Weights of a small GPT-style language model, trained from scratch on English Wikipedia.
Size: 14 layers, width 128, MLP 256 SwiGLU, vocabulary 4905, 3.35M parameters.
Architecture: rotary positions, normalized queries and keys, capped logits.
Training: a variant of Muon for these matrices, 215M tokens, 6550 steps.
Each number is 128 + 32 x the weight over its row's rms, rounded and kept within 0 to 255. Layers, rows and columns count from 0. Numbers have three digits each. The size before them is the row's rms in percent of the matrix's.

# q: layer 4 attention query, 128x128, rms 0.0922, rows 0-66,96-98, columns 64-127
# k: layer 4 attention key, 64x128, rms 0.0862, rows 0-33, columns 64-127
# v: layer 4 attention value, 64x128, rms 0.0856, rows 0-31, columns 64-127
# o: layer 4 attention output (transposed), 128x128, rms 0.192, rows 0-63, columns 64-127
q0 065:146115184125159185117122148092128155187121090172176122151079136106196201081125123096121083068071177099148095076131157069137083129146111080105169145162141188155142115151136114116108103114149137
q32 058:120091066119107131084184119126182145124148162142121151103126140071126077088117107129167107101092154137190170094108142127127094146147115108044146114142108145087153144117104173099104106094180156
k0 081:095127164097153069087104086166136117135117081122136140162152140126118128129094168113141177175106108175137153164112079109034160140127103157150099158120120098111156141126148147136150049150135104
q1 062:123134173143118068169093086155160105075064154072082150105176174158114161128114183164117174143132081073140106158133101116072139128079104133151123119158111121134079073164157133159153134142100139
q33 050:113147237136130058201091065083136138131128156111089190082197133128104118155115148142145142140140086114115119151147114118106139079099116142164154100104139158153109079153122163121112136137043121
k1 085:140154082151123161174124082073111149105091163151114113093082137121130132123140136119150082141166123117142122154133189144167128118128102057123112077168132197157101122135106157125115136131078121
q2 082:090137096100160163091110089124098118100187153123130130146102099100161087119134092169127077112066160133106183106172160143143067110182129195112091160135115166092124144135178138112177141130150191
q34 070:087143104101155175162109138117091099137179151152120090154113172159130110104104146124171122134174164135154157093104173094136103160133100151157075157119091108057159126106141096067147124098150107
k2 095:089111177140185115129158141141129117167093091142143139148146117135121132127104070097223146163074110157092090062136108109066155175131104119157118171105166110078136144109178076129166083143192135
q3 118:105179108147085095080154137089191113122105115052132116078077122084078143132161151134128135061161152119110085170144188109144100111162138064058122127100136147115121144082119087114119104150138153
q35 109:190126164093139097151179144053121102150111122138136165135082094121138134146077184081153165181163062196106139185178149110157103047160106102121161085114089146125158106099132107155108122154111120
k3 088:167135140131107137122075096105140155119072127137132150141099138216123154110102129135135181135152132063172125133085138097122151133159145197110111158201109096138168190119159117185146178071145114
q4 063:110153092139115136138157162091159122201157127135134094132088114097126072085093115082130115131122134163100112087128179113155147111151144147115151145159126103085168211102077122117062130162216143
q36 063:099129073127107144071184103142141132175125166155124127136141094086163102105120145080155108132085129122098145089101117104134149130124070158118117174190104084110134216094097132132128105127174144
k4 100:154109186078145140182111091122143102107123133122123096166107102130157113130178108124089130171116064118136115144103118107137139100157136078161142100120156122139136157125175093187175171095095125
q5 096:131130127118150157133154113110166120134200101183191136172122143157139172126145114227112151123105096135130129122145088151078155138134140185123081126126157140108111161070145116147153168144131130
q37 096:172070112107133085157147090123125161137173130141157141166119150074118135141222131137110140122146184057179196114096153124181165117072099125104090119096107133084111150148195122093149157146064164
k5 128:195155215086116111140143156158122150195119166130109148185140108109139111149157136099121152121115131053163139104124112112178105119179161160158090165129121068183130107137112102126138139059125132
q6 104:207155134168114164178165089143124112146114108181143102150173121157097133128115105165126079197093109155121143081199123157151097155118100152122108084106129097111113081089139079185154169153113130
q38 101:183164107100057147133156068131117111136106096101091138105152166115118108078084146158150171108160099135120136142139187162113134179126104121091149097111164093159166156133109118185074117077160082
k6 108:082120241117127089105123141202174115079149115117149119127184102135146118165125134125136097085102109101149117100127157074134055140096155152166141192172135121084127131092144110188139138120153119
q7 094:115115119160081119135139188115097121072135081088129107144132129188130150144108159128145178102146130202121162173099096094152086069081161122069156121140147169108100158117115147158103117121157163
q39 112:144134154132095148105183117143042113128125096161205199148076167143120157075085122100152097148098193171172088109139104149122125156113134103122085123099137188119183195178147100148156138114099129
k7 103:109084122113086145045062110081169073146098128095151167108106131121151178118138121154108118091161064093062110151116070198139137120145158065162145118062188142160103080114161113096169142155117106
q8 087:155118153096082144114123107114097095129066109164150053124190121157133102113199126119106157081108135099126186111160105129114140122153119118116132107099149205155057091111122097151101162124107129
q40 069:172120174180144163150108108081127153083152106078183113128080102120117104114075141133101099171101160161127087099125148150117117096061081129165134145110133146112092141127145156130137153166146094
k8 092:142131102094218156055144118123144121112118147127143165180105077107135135105105104098185098154148117140196142147102167146129108162125169111156145133133108097103182137135121143128107050109122117
q9 085:097153147115121116140110126136166081144152098128083123085171147113139159158086164097112177098118176141085147111104108152087128126116156194142105129107111168155171145141124110142062087133131176
q41 071:134160106053130164124079158126115141128153146175116128122159075124111124128114176084096126182131086157058184110138117131099150169107185102113098151190157149163170168160142167147117134193137121
k9 092:137146141108140097158117128135100160176099122178155140154089120119138088148148081112112157178105132116177089090103098092106138127133162191168163150124131166165087126170157103173177147101152126
q10 075:119120127165189141079162085072089123144166128153114089114070135120131055085126115153172069149165104125151123103100197093094097091114132066132136136148092051110128184126068138122081156188060165
q42 077:095111100178126145110131145144133174133088120043140144155137080017161050084170090135104116146070131127110128110075138115097088204126120157131138173139108091091142145153131124134135129198150146
k10 081:109107103114150126122084153138120150118126120150207081148190158106136137147120139161120101119161134128124165081153126160117155180169164084154146150107147176113160159152130128157088091122137153
q11 073:144166109095162179109153102109100184159175120125100193135117143124119147160157060107140124155199128143159137152092127160128174124158100154140092167159110076126133145048179123101142131132112088
q43 091:158134102154123183150077129161083128115119069172114131180071113147097136134081115142084099183075173124134142149136120101109163120129186180159079158052100103107159088153169138111103157076058117
k11 111:163099159106094074127097110089165172105131093067075131136103151098134160149146122152084217114162147113160087084125128064087091108155167130091111111104125097143134159078092088149196182092143107
q12 087:164154096097088151178123135114109125094140144129106123128130154184144148077136125086065099105145151145152133148113124131109185090150178055138068123116113113163125122162204089074030171138108117
q44 091:179126032158102141108104166151093111044198168097094157081127156142164066123139137137061094074125139122068125164122176118146115140144095097114117136130117110136131100124141126102093150116126193
k12 105:094125018182137125139081170091079112107129134189138112051162164133130160147070144124142117115120139147095147173132172158175133122083110106114130085157137142184084057110114167094107102140085110
q13 107:100164141147121140089117117133134102151158121131180106153099128079155110094147150115163131121128166086129156146084139099175125158094063185070133133129198125129088111140169219180139102117104150
q45 109:092087090127059081121111135129076061124125102113180160122102110080137132123152155066129109099115103127113115176109168111136127096067165098109129169104160090127113126151096097131163090117139131
k13 098:133129154140139145101145114062113182152084129061126142100123091180133118099118178078140105161146175086089121146103118128086099163166103181132176168135096108145147085135108147161106167123114140
q14 094:114082104118100165096095190176088177139169092083137120119131115092148148067118155108139130129182168163120126093143201149167169146115121072114058092179179155115102099120153083088112117170109161
q46 100:092096071162099144154115156139110149143196174091176097152101129084161142132162134124130171088074120154080145072123151127164132108155152095159082140132160098116112151094156152080170114119120179
k14 093:085149147187111120094136161099167110105189123106124120134182139173113137108106054121165120129078136155122158194138093128132092166126136096115143150168142118117145165074132150143187117132155111
q15 123:096153149145098123166123187129163142131145172055142119073146140153128101142085169117077137074165133106107142148098140101101158144145134146130105122153117095145120121093149102095120156119093105
q47 124:096141147128193139174080143082133161111122181160118129116099201151148119123094149152083141115141141098139134137135104133142126058146128126121132135141129168149185154110075114079128148094131066
k15 103:160149163127083125054124153110150151163177152107171127164115062151136085119167086145116169125113097162119118091116134146078072126102085132155088180140110138171120105120121156092091148126154138
q16 106:149120158143142115147174096099138171124198142150102157096158081094104111152147172183135190118224180078077127108082118093130110128130131139135077101122074145151126135135106143126155149059136122
q48 105:104111147135179146159191152161078107146184151104108126148103121163155139123178135152129124140195141138124096097145163150094092217170171118172129137098162166083046125160162122182151103147131084
k16 092:131182137099141177181093157135154126105147162137105133154125095186163133134095194151053120119075138149116136157096119163112122083115135140148102100160128136063142124133066122132057160112130132
q17 107:155130148140162152114118148102068191095069145137124115168075152110130133108116170194185155156098146092144080131135100079131169122136113202147147163128166141125132091141083147127157160110163126
q49 094:082151134166132172168104131117092205126128122102148114097165109107186126073148155172098185113164154148165123128165148107150164097103144175150116110138111116052132132148067154121107131128141137
k17 103:187123128177126090065110121144141108139099120152097158161121071148173107122182106064174137112125080081142152096101069144111157110094164136130102103119094160132155120131153100128161124111130105
q18 122:069131159121134084080112100101118101109117088110050159139121086135146113063151105125148136158119116120165158059115145137071136120075182126175153117083153173058114078105115096159144148178110154
q50 105:134077115100155131159159034155165112077151125157156111141126182130121060112107099137075150131162111068141178034080151146122130152103139114178132155134119161111152147121145144131175181101072116
k18 099:159130189159081151129132187147116104080148182093109176129102127117086116119129090177120150158137165152184176160131128143130162102142125199115096105098143129166138183142118158127052119096090111
q19 093:122106132127177162124136134123142169104106132095133193160100164162163092142130166110090150128112153166153140111088112128130163077109148084173075191081065101130079187110116168090182201102134128
q51 112:144071141158150102025110121119095092140110081150173082119091122181079116111107122123134131122118142136132141140189109133154128096111165086140141131138189147115100145100207147136088121151130066
k19 099:147116134122070179160131135192171106142072132115103122134104153134141132127102083085145120102157103153161090107128155077165037137127131172171134151151140154133174091121113125123132145084145179
q20 124:125178105153030183122165122070122152146136080168114115062111116145115116137143115077143153130068108129116112163195098114111142123134139118144135089140101213111118128077105121095081109140122181
q52 115:157111107206112153099186134099127212105091121109131124122134154131134149090128105124106141098055168124116179125160142102154136119166060117169092089145103150131064138144116112159148135141130166
k20 103:163082141129150094120140095178171119180107150166152195173152063084128063161108105165124152157156127102132143150150097169115137099171112152107184142174113096085165136112155119150175081119123106
q21 142:133129162169095135159105115068150095133155154146131053138122141166100145174096130110161137065145148138059134181136153108168127154156081116173146134150087092144090137170127105073088158097171159
q53 166:162112201127226097149146141069150123153108119179110099190108110102115189113124171109149114167158182164178098125139069149080107115106150125143157109138157131118124098159133140180170149125115072
k21 104:198170202116119127118162182150110126169175050150115143119166116115138103120165126148173094139149111086147180092144103102092127080084161121150109096084132121162129125147105102121091128168129133
q22 113:111192130108089155066096159075149102101121142083148141112102150105157161136134169072100111075084155107049108159114080135151175150098150157120165138140068102169131122057096086102188164090111157
q54 105:144164132127159126112124147127083113108115232161133154146098158143137179194146118149119080132134122132068154106076165131114124131171081116117073119146116062113133151171125118102111161123114137
k22 096:121074167110131119187104098140205143102135087132108142123075154093046117123122108114137143102127216129096152177165123151112151192149094140171124180082112139148162125125097101105094146152120091
q23 097:110122093140111169109112090177202125152124116130115117178088200163071112111138169081098108135152156132155056084149149130135139079107122138065110148089104120087167150115208134144120141114136077
q55 114:126075101180113196136111133148106104157090131090162116155132163151165143145152111079097122198084171143166074118134119111125135040175083075115132115134146168100121199182117102126107151144148123
k23 100:132106164096133141148152108145135140183155095130108125064131129139165120095072075192143123031130094153124101096088160163110121146151115169124131108152143205177101144098125159125097160137102126
q24 108:110114067099159099115136129096029121129122157127132122122175093139125122109056100178123161126117089157159074110133098136070074187105177135106143172155126088147200152165109155111136093160125159
q56 099:077109165118121118139166143157209173096118143181123150135089117208183119110099125155091151097116117151063044136145115170124141185159141141122099118162186089173144164114125152144073134180123123
k24 122:165125221146153116118126188135115153159097125154207135106089175110082142134205102084155099090133118109164172125177095087181085126146128074143135111057113159087144118127129143125156141161124132
q25 109:109080138157090061123084123122180150129102122153192154114122106148159174104120122113086125130141182155094111150130166117081202110147185123108141110115113120103155125100100099128138162127140068
q57 091:132143099095118138104038103136140123131053134133188130138122165122161132121136113079142128144117132170067171139154123115143179138087102148105143158213142124159121157099118161118143153098130144
k25 096:064056193119166133099186126170085149096111122111082125112125082154133169099114140112165075072097085165153165179115118137143102152164108127160102138115106123121139119096109077092127127120122111
q26 099:102060119098140161097153045140158089207166165096116111122156125177077069137112136084148121152137133155146155133095119123180150164115107142084156074166130180116119111135147161195153089107139149
q58 105:092111175099093072103177121158156085151147180128120106117135118112138079108176123139120134137175093084095089151161160135099188134134177116062091112119193158106105127163170146175151114087067213
k26 110:149133165188113108184099111144129097141124101132132106151109131105147107101107148144123104062099130111128203084066085065147098044127097113121154141145060128185179146121118074133135148128113107
q27 108:108111155206131187189121167187124119118110113121107136133136150114189109141201111135125102088115184120185113100139140085127113151135175134119186152138103144119105139108091076131140086198146124
q59 101:119120118105131174117146128138118146121174114200166116231149107074130167094120101136138117160118126148130143118182081080137107180067118161125143116102135128149146079115192171167162149159129123
k27 103:106115152127176117126141107130130114111116111135153136112152167092087074179211171097172172152153102136159077087125101115138113141183083168122127169134116109151141165196149082135129134143127063
q28 108:124085160156098160120113119164114163194111119176111165138141127183156093123126145095136154149128115101106172120125155082191153083096104114160115163126211135103134098144105095116111120171163074
q60 099:133147127156158127129192159131101139127128077155141111127114168081125185116137123137108110201135105102151177129157099131084097179150144078115144137091113146089108095078144106108122067193074136
k28 092:131182139185141141110091176132111171131105173097137105150103093089112157116102051106112115135102119145093152089137153060169098173183140176099134132174126171125168085119109106142156154153113088
q29 117:153138183103190098151111087151112136145107138098178111176141119138151140131191111102146147192110117144159167064149112134144129184076146107158106131114140159147137139144145170127139129167111078
q61 104:148025151192125104137153109167088107157143051144154184140150055138143087120170158151172062136121166136146119160105091102117112145098117116103144141110085105113100090138173070089115121151075121
k29 098:153167149121102103114132113181153200136117170166167189125083106131099117122108102147153164073162113096144130113081141093109148099173073098137185156106140111148172158179094109165179121158176171
q30 117:113140123180094108112076143082074143174091165129157106175133113157150120125111139146118104110091141118099126155126140143141120134125139137063083149169121101122166076100126135090108169104176152
q62 123:132145095155103169151078195120157133132154156140129154077098173081173119145100130131096157127099115136095143110074124128158133135138132136082072111102127109128110101084146171096064174124095108
k30 119:113117081161130129135142075092101068009128131124149087103102118076107146145134153129132101125131124176110149163161134139161165096114106122100134102164173112134123116157116185125117072167119191
q31 091:085155135127125151160064157185116083123124118110063092187116087135100115096167140163096141154084105099192158044109165130074112127141103202084115119081088188148091092180168157115138127130146155
q63 093:110165161104159115132074137119143108165123062094094119196111095157079134137158161163167131173079099130242157120103040089114110089128107133111096125084099149082149137125127091064120126143078088
k31 094:174126195097115100122127113080120124174108152127130099132115095096114109132171060102134084132146118129102144146118101157183116112131158152172100151135108079119119129208132122131179185133141124
v0 105:082119102124107054126149093100135077115119144139069140135123146118100131143124192085188168193123101062114099113163126143130099071086213150196125117127116151113174160082141097085115156171119144
o0 108:168157158091132111153081126192117122148156107102154107100164163166131125144085142123152113091106094083159122118159094087101121115153137097078155160106192153202144123152125200059132119091099137
o32 090:101097204135112123153091162110138170134161145143168138202134121151121127137135049142093075108128155131129156120132157157164148095066128112133134198175096056098160066162144089145159159127128152
v1 105:166114138155140125124118193161105144089113179157127111134171140087096153198155109081151127164163159147117126125135129142174141125185115079132155187140094123142143107084146140168142069121114121
o1 116:122117122123158065159173160113089207167101120089105148109117078159125103125112162143113117164186079161110154111040166083104043081136112132107145145079187133134109119168093143125076151101122117
o33 098:122103099149160150104113127081153076098138157185177126154100155146129190183076093081072134139114179119167081141152101154158138123083216120132121113144150131136135139157142093142157124112180110
v2 104:151186102110096123151140120087149127190116154135154083111139104092099071141076165109091119084176112142114081091170128068115092178196136065084135087160146138194093151132129093125124119116079124
o2 107:116083118086164116117151148113160146121115102119082151087139120148135081156166118169143086114095204157076104167096124094129098159107135112128165146103080114143072095167075170118138053084129073
o34 090:130119184175142056144113115143130175159171113104121095163133125140104099060122173055152159128130086082169136139121107108180101130134155165138177149131165138062209119054137086121108156211175119
v3 091:115187126128170118114056062134119154138112173086078147156111134132079184142154134150169094127147124186162159100136088121100150128150117121095163205107150114119110147114124146146115116170115119
o3 091:129108168128126168106138175152160123169105103182131109115128121158156117141075132113130167147128082125196101130181083167143105149109090147185119103152139165148074113137120149129123203122185175
o35 097:112099038115154094159145152082181110097149210093099139130161131130098169173120153138083086097157139115080150083114167105150149103093169134064143134093136110141136162093130119118143146139108122
v4 100:135152122138151161132121188080079084109182125103187182137105106130152128133169103113142071224126096155071120098152128150148190199167105085129149166153102125084134120144176129191140151132125159
o4 112:082123091153181109146134066122177154164104137180134118146127120108096126112077128108075140128160135126116101149140058151143135062131105107094104140161056084135118135137123147099103152072152089
o36 090:095157097090120135092072166122124084140075145075150197116168118128146114161137082121123127103123104112146120184159122106060142210123176156105106092177142203115126094149142139134111141167113154
v5 107:125073144134133130194155115101145117102088089101099109120166185087148202105133147112159114143151172104156102134087191140145135159160107115154133117156147160103104161136174088134096076077136080
o5 110:134137162116062129096148108107105127174127165155161133167189112134123121110133153116126147130113162108082210078152075108133116157144103095146066107162160137099132093154129068127071129104104047
o37 103:112134154153133114180082147122125172098080159109097059120051094131180136133152192128092102119147118183162135173086167174140125097122184155083162095133099081180075128081151116159171087131175164
v6 094:126113180083180163139097118085162130078152109134145134129177173109148100127172177126108116077119173126117119115199176097137053122129123149093171056117065128129133151145079085046084123081136127
o6 102:167142117073096092145140170191129133131055099164147059081170151131129186154180167124119130167110124095122126154092049106148123135098103123177100219090055135146070083132109158146136060136137191
o38 096:125141150114177089104076116128075125146135136054097139117053089168131097153108111065156102115107128152183128111138155139124163148119147090135180121112211124102191141127135086085122111146079047
v7 107:077101207168156105095106090115162165097122072200119096143126148152160126206071119069116088118086114155118078148146112112077156177066073106166119108128144153149096136095108139101123070124133155
o7 108:107152163164126102170152144074152125124169173153125138116117124059096145158200159089179151134156144095168111127136169143099102137150110071134080087161127162128127090083127127158121141175130109
o39 100:134132121163122115105131100184107113143127137158138136076103144179118140119111115137095066131067134083176148129147104082119183155125165148104136182127082155146138101146134137108131100117066161
v8 093:116125140120124134128151145149106171120133144109157168106064077120073090094139160128152111113122145153158110102153171122145168109137106206194174198131183119138141133083097124112100169114180150
o8 102:114158097161157119110177168134083123136143090140118073150101070161101143161068121174061138112080110121160164156173170105102106145109102140067144111130094113113100082115104136118110161165153152
o40 096:141163139121131141160076086096148131151128154121134114097148183129113136088121136106148099091139083135158067138103069148119138106132067121127096162148122105126181128086117133116191100095114145
v9 103:123097104124133154128112147137127182105132110103135142127116127152187191138100167141104161120121104150143160193163127112146166143110066116192136161120115169143134153089116054132184101093104105
o9 120:120130169160149114196106137126166077138148103106154172091184158132058097161124091120146128195112122089156185109115161110116082133086125099135168154124109127120124146169087115174123159144133123
o41 082:157139097114100156102161170070118112126114105128116140149066141122119166212104093119131086032129132206166142124162097149130044103164117114133132124078144147137105121122132124110110126077175119
v10 108:141149129156186117153141154144092144165117126163136074118155180078155095103142107182082114174109144132107132127185139167191130166139118099100177164114129166075090096070103174105135172130088099
o10 102:148110185092161140157105112149141144185120107152092163178122087123091094100141165127114117144088149103134149095040096089157134140148092197139085086106109150143109122178129115117138149114148117
o42 108:155196151118104129132129160171149083090139152090127076110146134171059177143096155142119127110225109148225128151144113165119088131102175050126123148127118137128127117127136062144189138097128101
v11 105:137109125123162086255130121121135174148161158080099107155122108148123091126109084145116088145141112077095116092188135094114109138170071110127074099115174115213091128127152071126084104109155139
o11 108:121163196151110157073146115109144094161110165135115136181134097128136134127072097102127143129203118130137185141187102097099161142132081142101154153143127098133171143123124145115130114106100075
o43 100:123123154143102158042128165128142107172106084129126099109147146127081086110140155147175183133079089103150078123130100185155139127167176121119205127143099165095150139150104101145199112138145127
v12 108:146206102141103077140124157104124150140158128121099162102130130113147112120094078141152146146064165138124168148130211156155117126159190120135109114124149170144119148143186113188127125212102113
o12 117:076117108184107128120170159094152109064153107099137136168103128162164152133076179050096074161112069214103095131140128135095103114151101054120104122070114131143092185162094067066121093076129157
o44 091:182152192156201131103130129167161110180120144116148129132086102105118164114107096207185139145134087086098165180135115099127095160086138170149120118129173168120102126095154199150155146190175130
v13 105:108167112181176102103043155149163124150143142104122098162147086172115174110144188141104148122116135145149129148153131099126123068105074156114025123130125090056122150087093120082107137044079124
o13 110:152103153189108122162077177165078145111053139112111124106077116131173090163097137134156148142099173144133168130139081143161111150101173141123145153098159133181106154088099151141104160136183124
o45 096:128147167099120136077169129079174162137111135129127121123072210101169171088163140169088097141130127145129087089147095121131131103095147122162129127145125173143191130184125102100100096172152140
v14 097:118130149137069069111056088141122123123105142109145156158161091096116165148113079177110156115074138122073098120068114081067094173091109192135183079133123107081165100134146168124143159121071127
o14 109:134109162138132090193078164121170092135172126168118074096151103169170092113121162149147153052082142099147171146166214119132142120141100162168159114163113151127193164125124088163161131147141153
o46 088:081112145123151189142138101195130120134141137095184126183156133101111164140129084131160150177103145118131124087127111176118142185117148131113085166065099165171126129139080120145102060089071081
v15 103:070134088117159109133107139169117131164128127129146111094159089178079131122139111079139124099113126110127121156046172057140105131136131101099109128128179140164150176133114155158141191177202118
o15 111:124171076106063173082151165064184123176118157160138148065082156085143155137128142089182077096155084094148116121143116131137111166095125200126169127101108237182144104157109163073153129070105138
o47 089:169131110167109110123078142080144127104089128127117159160079059160134148136098087131061139177115161111134131107138106072128139142140121099137048132145159100175101181147146109155168130105123160
v16 105:128089134159124183113119126164168119106098186148155132123088190175140108120103107102141175147147141180143172149107126126082154125151170110048077090077156100182192081151137174100131123107162115
o16 106:164141166160142059198138090166135164198181151136045142090159120125098112127133079107153073127152087091113122135129185182108092146139137120119127127165108123110111150091126135170129122130152121
o48 098:078125102085096106090082107070127086086126112112153105097099141118169157118127202132101152185167134098080159137103074123143153101169126102123132098132114111175066122149081163144148112097132136
v17 105:170205114096097089129085095109079094130121104161099137145131190167133157103130128089142185136155133142066138160118094109154103081127103068155148156134067133096166124103072137116075139097175122
o17 108:107065085138083113200112180133111125068148123094105114106122132107084094088089097147220141135170156087193165110124117145175104122142145100126125121098132147116114089103155107124128096128113168
o49 107:121129117109124153108184097178115147094101144079101164143177156078139106168095188132071114047047121165123118121120167127087139150129059186112079105144103101107139151154132127166088130155096091
v18 099:058128079135163109132124110161156107133163108139126102144144094139149138157113180153139125214137136160134113178102128140156160127190156127130189151124118096095134134100101134055175097124116160
o18 110:143171118112112114158137102156180146107147104105173135135105161119103084101109110116122084107130113086121130094140114057089077175144119158090118095080142170140142155107125078135176171118136114
o50 097:063067171106166131114156138150186120177131161174114082063118123153129105150190119128164121091126143092143148149177146169117133107110147097165172113149156123082155133071124158119089135149153107
v19 099:145098157100130131098132121116123067109136157135097149071122065148124157175151162113118110102198141139133136121123208182122126162152144148128136099096144071099112113102105160107107153109139180
o19 095:213149189164146116109098094159153168165082176094166128124118138110140090151160158079094198136151152154138140125088089123106088145119099123164137129150091186103223133126127091142172176125149067
o51 100:056137092089112080159068144166162157134142120130149103092106081142174113121092148213142085120083129115150113126111136106147123142139119139096133108119158045150083100087136136154086069092167171
v20 103:158130135183164109091126125119152128133098100088110149153095073171068138147118133141171120142103166094094069128149134072158120189131153069134110157114163100055131126085131148132090090143121117
o20 105:117072173172084074166140146077100125124076130111115111067121145145118145121081158080126207100138163174126107168216155160188128064140130159126151125098131095172168114155074136131088119134115082
o52 095:132150124136103142106137115165156107148094117179127131130186138120146141137098059102154094067144149213120100126131125117140153170085147117070121140178191128126157164118104114101111188116188128
v21 104:106113153136088135111138096142115121148113127129109067151198075139185101121091160048134150102141132140119144076142129142184138162038091112153102104094115108151154161144125096140071154203126148
o21 109:128083033079148076111125111108111113113106126144105135102105099106133154078132137158159138174088142133174096082128124123136125162088110145136159165153086084126124146119094112109151095098088124
o53 104:125149208120135122130157151102173127143117138087115161118157087136122160213117137109116112156190078134124178122183136153073126128136126118130116126150093189102112080121149123096111088113110195
v22 102:185135147097138159114153131145180128109181098112147127102113113107137104150121150127150172191100200128131108076133095094101150145179101086123117099111090215169130107116126097132136179111084110
o22 115:136110157119081089145098120042121096113102133130151064145124110138145147110107088161099120173157130193142090055131140137134135166106154133061110122191126045193120098154121186147101078079150139
o54 088:141153026126105138092146154200116180133149135147139118152132121125099088111119185129169131114167144112165135163152097138147112093141092123164165119097089163135082099066167107096114167165108142
v23 105:163187146114116198154156129110162099068095133146129101094150186159101160182184147113137099113168101082142113097180078136167159117114136135126061138146141153113209144070141124121160109161168129
o23 102:090099146075166131096165146157095155123126113155136088120158130174084132097100142109164146141178145120142149143101112096110080115135157163137201174144113103110116127128143139157047082114093137
o55 097:110151062155120098177115127115121118130077119114119131133122118057141129181141104141054221116156195121178117156146169120135151069093157149123140141064107144103150179155162115200185132088176119
v24 112:082174075117109140093188136129083129124171063156126196116120106140092142084052159123133098165099216089122205104109118121122140140114102167111102097138060090114101106100101148138134113109160133
o24 116:153164168155151176167130128096163113096152122121137103128121120182104127147175143131180166137135072155153091110094126166141125117172119096139107137122128126085090110102182144133098179097100100
o56 099:099072160128088106102120090146110133143104070132064117174142143081179144109167091098088117101117095080147092134167115068077125161152171155150106088150109129147129152152104130138120079185097107
v25 098:100185180164163149129095088096162135113132075117085156113087109140118138088073167061109114100173152142071148124116097138088098188116144077145129169108123158100129120135189140097152165097102138
o25 104:212062089122099077172099121136177148145160158070121114168146128147193077130114143148101119161098078116105136125109206162143075149158098154138095140133167098136089147085105120073096135143080095
o57 095:119158117158055141070095140122093132086105122117141164095125062083136126144148092113168105090082141159147098115173143090113174173161165115128170143111101117124163209128218119095143148131147103
v26 115:139142142111166176094172167166114166117129162101125152197129181072041180150129145126126088171131138160095137161102141151120117124082148162096134159088162157133112117153160121060123168158174059
o26 105:125147060108134135143103128139083106111152117082176105134144157112121136088133189091159078113163144090148110063127110139077195157192071102073096129129103140163127168100148132167095168119107134
o58 102:152169074179103116151068152145083094153145146089117076103136103169161114081111102125117140107135083145152147112107162120128176083146145165156114113113122052102163122151101152141137116036136147
v27 100:148110145152085138095163142108067065077075175139103144125214137187117134089055100157197109121130127125145164116100152033162126159165152157151072157114175127115110083132116121124177147129148068
o27 106:114159068134128163132181136130165127139100119089157139153146149140133120132168111164133088062114137132062130120160145107126122086125155103059127143149147147123160119116158183138078160051120170
o59 094:113105143170099118206110140140126143095097088133098133124082125106155169149109146118145093173147148151086118086102127170155125159174126178173114127087141177160036115170073128114127087153077096
v28 100:136058110111116072118156153172050156062144070144072118144176096155086102121078117118140175128137145172102175106143100147138182103150126086116150139127154162122175164126157138143114149105150080
o28 115:064146093139117147178096137124136118149113157071137109109133150109087170118127162121091086136134097087173129175119137137130100126128105150053137109065122166188123104076148125121147122102106121
o60 090:182124166115126123141164089125108183097123145180094172092121082113103144135105111118118157125211095146144157151075120162100148152137070100167193148074097153147128107160111100144131117096145115
v29 096:143101127114115146079140095110086115118167127110158132122103083162155172128093176172110113142137153106063155089137130160137153141155195119100127094067204153099130111156060108126071109161081153
o29 103:127180182145143137185130123132129151110098127130170153176158153072150178093154122086081129141127107136181124130134157179145117126126163061114135192145156139131145161140144092176095109085149099
o61 095:134131106113071141124107107158157085130134149112101110125135105153153120081116127152124118119134153171072160112083159139216165145117098163171117091171143121097175117070134179109190120128166102
v30 097:044120105081173120129078128082115081118134072105141128128147162116134033124115141163149092127132139099171182091085083143128179120109136142139129115112164170178163149114155134154163098128136099
o30 108:109183032104107086123144156121139135122145151128118093123105161177153145106156105130082145179087151171118166091075104119114166139078147104156143124086116112136110152084129081091160206070152076
o62 086:098081178132145153113115125143152085107135049137100163160119127091060143109066124188163113135092154125183126165130171131138148094143118097054115119155096095072097111150145080119137107109086152
v31 090:143080140140164108128089127134143079117132115142129164128068116162146114129129100141098154178157073166123096115155100148121085135065050146151160089144165087184120150136092132144083144116139071
o31 098:125054168102211091077146119156170181148118155127116130141131154091160070165144132102101104131115129056115170064123146102185144127144136117117099085142107078157176129116162134107108117206111183
o63 082:172116126163084073092116153084112108159118090209119108155163085139151096110109110120154105089141083149153084127141138094094162132162074116079108172103129149092135095122146115128206133051109104
q64 068:158074142129145110146164152091134140058134109149132097071177095121166152139159091094187130090137145096179145174124194129119110151082120073136145186127110099102146112143146077146094151136128143
q96 070:128154111163158147114155068085131144100155119171076189126163118140091119145131132110153126115132089107121075142076176143084103063073134146131137155090130128145135090153073168089078141121075096
k32 085:064161126131081112147105112137143124117131141052139079088089170135150158177108119155103060088104114121088126119124131116146143134201129159122111118158122075087137111127143147097143137044120171
q65 049:146083190084133145170131174134093125102113138109094135057181123152190142141176148150172146102158147128159140161122119146145141143078114115125184182125104185140124109130130126075116152131105122
q97 072:135138108120152108144097094157157138087090139128099153073175160102129121162121155140136127148165154137145090138099158119157130136086134140109156117122155199122154032152093135134153142123032075
k33 095:123137124187125143181071140089088157107115148137080138077114130122118128194125138116064131112116110148125131179116140104143146092135132070174142089141080131137124079132094092045095121132160139
q66 082:116113152052175100119189153098110109141126074119091138109165115126138096053129128080157106183111149158148177105114137121119138151115097164154131157128118114145096161139113173085087147123120115
q98 083:169097153085134097155149138091078071088110101113082103155111141149119180121185115181107128134160173153193079114110146117144116128109068159120118124112121152126200148151151155121139119143117099